Weights of a small transformer language model: 15 layers.
Each number is 50 + 10 x the weight over its row's rms, rounded and kept within 0 to 99. Layers, rows and columns count from 0. The size before them is the row's rms in percent of the matrix's.

# up: layer 7 MLP up, 640x128, rms 0.178, rows 206-216, columns 0-63
# down: layer 7 MLP down (transposed), 640x128, rms 0.182, rows 206-215, columns 0-63
up206 109:47 51 47 49 55 40 53 48 51 73 48 55 32 47 59 63 48 55 64 48 52 51 65 38 59 63 63 50 69 43 54 37 63 37 61 52 69 48 60 50 46 50 48 55 52 37 68 37 40 57 60 36 48 39 59 44 55 41 69 39 60 65 58 34
down206 114:41 51 63 51 58 43 66 45 48 47 45 59 54 51 52 48 51 58 26 49 29 43 65 46 50 30 32 48 43 67 52 39 65 48 46 53 59 37 58 42 42 58 44 50 61 62 52 41 40 57 49 46 43 51 45 47 61 61 46 55 59 54 46 44
up207 101:67 47 50 63 69 37 52 42 59 68 41 58 23 60 58 41 38 45 44 56 51 64 54 48 60 41 44 43 45 54 38 58 48 55 35 67 65 49 46 59 60 38 56 49 32 50 52 46 42 40 60 38 57 64 38 59 45 48 31 58 69 48 57 36
down207 107:37 55 28 68 54 51 54 61 56 52 43 52 47 44 42 53 51 36 41 48 38 60 58 56 56 60 49 46 35 49 63 52 46 74 41 51 48 62 56 28 33 53 41 57 54 68 51 46 24 50 59 44 41 58 43 54 51 44 44 57 63 67 54 62
up208 107:53 52 46 60 54 55 64 60 51 59 57 68 46 66 52 51 54 43 64 62 67 41 48 44 74 60 47 51 51 59 49 60 62 43 29 61 63 33 56 49 41 37 37 48 39 26 41 55 51 44 52 59 52 35 54 50 50 43 72 38 31 49 53 60
down208 116:59 51 44 61 55 40 45 43 42 30 38 52 29 65 50 66 53 53 49 41 60 44 61 22 35 45 42 51 60 62 49 26 41 55 54 49 44 58 44 44 49 42 54 31 48 50 37 41 49 46 50 45 42 50 38 48 39 57 49 55 55 51 52 50
up209 093:26 60 31 56 55 57 47 54 50 48 44 53 33 44 47 56 55 58 47 58 62 43 69 59 66 63 54 51 65 44 55 46 64 63 57 55 54 31 68 49 58 59 44 79 54 49 54 71 66 37 75 62 47 39 40 40 46 56 38 51 39 43 39 36
down209 085:67 46 47 40 59 43 57 55 56 45 49 52 36 46 31 51 54 47 36 54 47 33 51 51 60 57 52 49 49 37 45 44 52 32 47 52 59 50 27 64 31 63 38 55 51 54 44 56 57 46 19 55 48 40 62 52 76 51 63 42 57 41 44 56
up210 104:51 55 51 53 63 56 58 66 58 45 47 63 43 39 56 57 52 42 41 50 50 50 50 23 54 63 55 66 47 57 43 33 56 58 56 57 49 64 64 63 65 55 45 49 53 45 53 34 79 49 58 41 45 54 41 53 48 48 30 50 50 43 49 61
down210 109:35 27 49 69 57 48 57 55 52 30 51 60 47 47 30 26 55 66 49 49 43 39 57 48 43 63 62 43 31 53 57 31 39 49 53 55 40 38 46 38 59 60 47 40 55 52 47 51 35 43 70 49 46 57 62 52 78 68 46 44 49 57 52 53
up211 098:47 42 45 55 61 41 63 58 46 49 48 53 59 67 57 50 48 48 47 50 42 47 29 56 48 48 55 49 54 57 41 61 64 55 45 60 45 56 49 46 38 59 36 46 56 57 24 48 33 55 43 31 48 69 46 57 54 43 38 50 44 67 44 59
down211 096:66 59 57 64 57 44 64 58 66 51 47 44 52 52 49 63 60 61 52 54 61 43 33 60 42 56 56 55 44 58 61 38 57 69 58 38 46 54 52 44 48 50 81 50 75 50 54 54 62 58 65 44 59 44 42 56 50 54 63 50 54 65 43 30
up212 089:36 67 53 50 52 45 58 48 49 42 43 46 48 45 56 53 47 44 33 56 28 49 56 40 57 53 56 46 63 56 40 51 59 36 47 50 50 53 42 39 46 33 38 50 48 46 44 42 63 43 55 42 68 43 69 32 41 52 70 45 33 58 36 75
down212 088:63 41 38 37 41 47 44 60 52 59 52 60 48 51 54 42 54 57 56 40 42 54 52 50 54 52 58 47 35 31 58 36 38 54 51 48 58 64 50 60 54 59 48 49 43 42 52 34 50 49 56 58 37 57 31 69 42 50 40 47 65 40 55 26
up213 098:42 63 35 48 51 67 63 54 42 62 57 56 38 38 66 57 49 45 56 47 53 55 54 53 50 56 46 45 41 53 70 46 54 57 63 49 53 59 42 50 57 68 55 57 51 58 59 42 54 57 57 51 48 33 53 51 50 46 28 69 50 39 61 33
down213 091:50 46 49 55 34 46 45 49 47 38 38 38 60 44 51 45 56 63 64 56 32 40 52 38 50 48 52 64 47 44 55 44 52 46 61 43 44 60 53 45 55 42 43 50 59 50 47 43 25 26 32 38 40 61 42 61 60 55 52 25 45 61 46 54
up214 094:38 59 40 50 46 39 60 65 19 71 50 55 55 71 64 48 63 39 57 55 55 48 69 57 41 58 51 42 49 69 54 31 47 46 59 51 69 62 56 49 55 55 37 53 55 44 59 33 33 43 40 31 52 42 62 32 61 41 50 46 48 44 48 52
down214 088:58 47 77 41 29 63 41 38 63 41 55 32 50 54 29 50 42 52 44 50 51 59 52 57 50 50 54 52 43 33 48 59 46 65 43 49 47 44 73 44 63 35 58 40 45 44 60 49 46 53 45 43 43 48 50 51 40 49 52 26 54 49 36 32
up215 093:52 46 53 51 62 39 53 63 50 38 55 55 57 45 50 61 66 38 64 43 57 55 55 35 57 53 73 52 49 45 53 56 45 45 64 67 39 39 40 43 53 53 40 61 35 59 36 54 39 48 37 55 64 71 56 40 50 74 48 52 23 53 59 58
down215 087:49 55 73 51 49 46 70 37 59 48 38 42 41 50 50 55 41 49 55 48 66 35 35 58 37 47 35 49 65 55 54 46 60 55 50 28 51 49 63 61 54 36 48 41 54 36 58 43 68 44 59 54 54 38 32 50 36 58 50 46 58 50 56 47
up216 095:44 58 34 46 58 21 58 44 48 51 47 48 49 66 50 53 67 52 69 41 47 49 66 51 43 44 42 47 48 59 21 54 37 52 46 52 63 46 61 55 59 51 40 45 37 65 46 32 57 47 33 54 54 64 35 58 57 42 60 49 46 54 66 59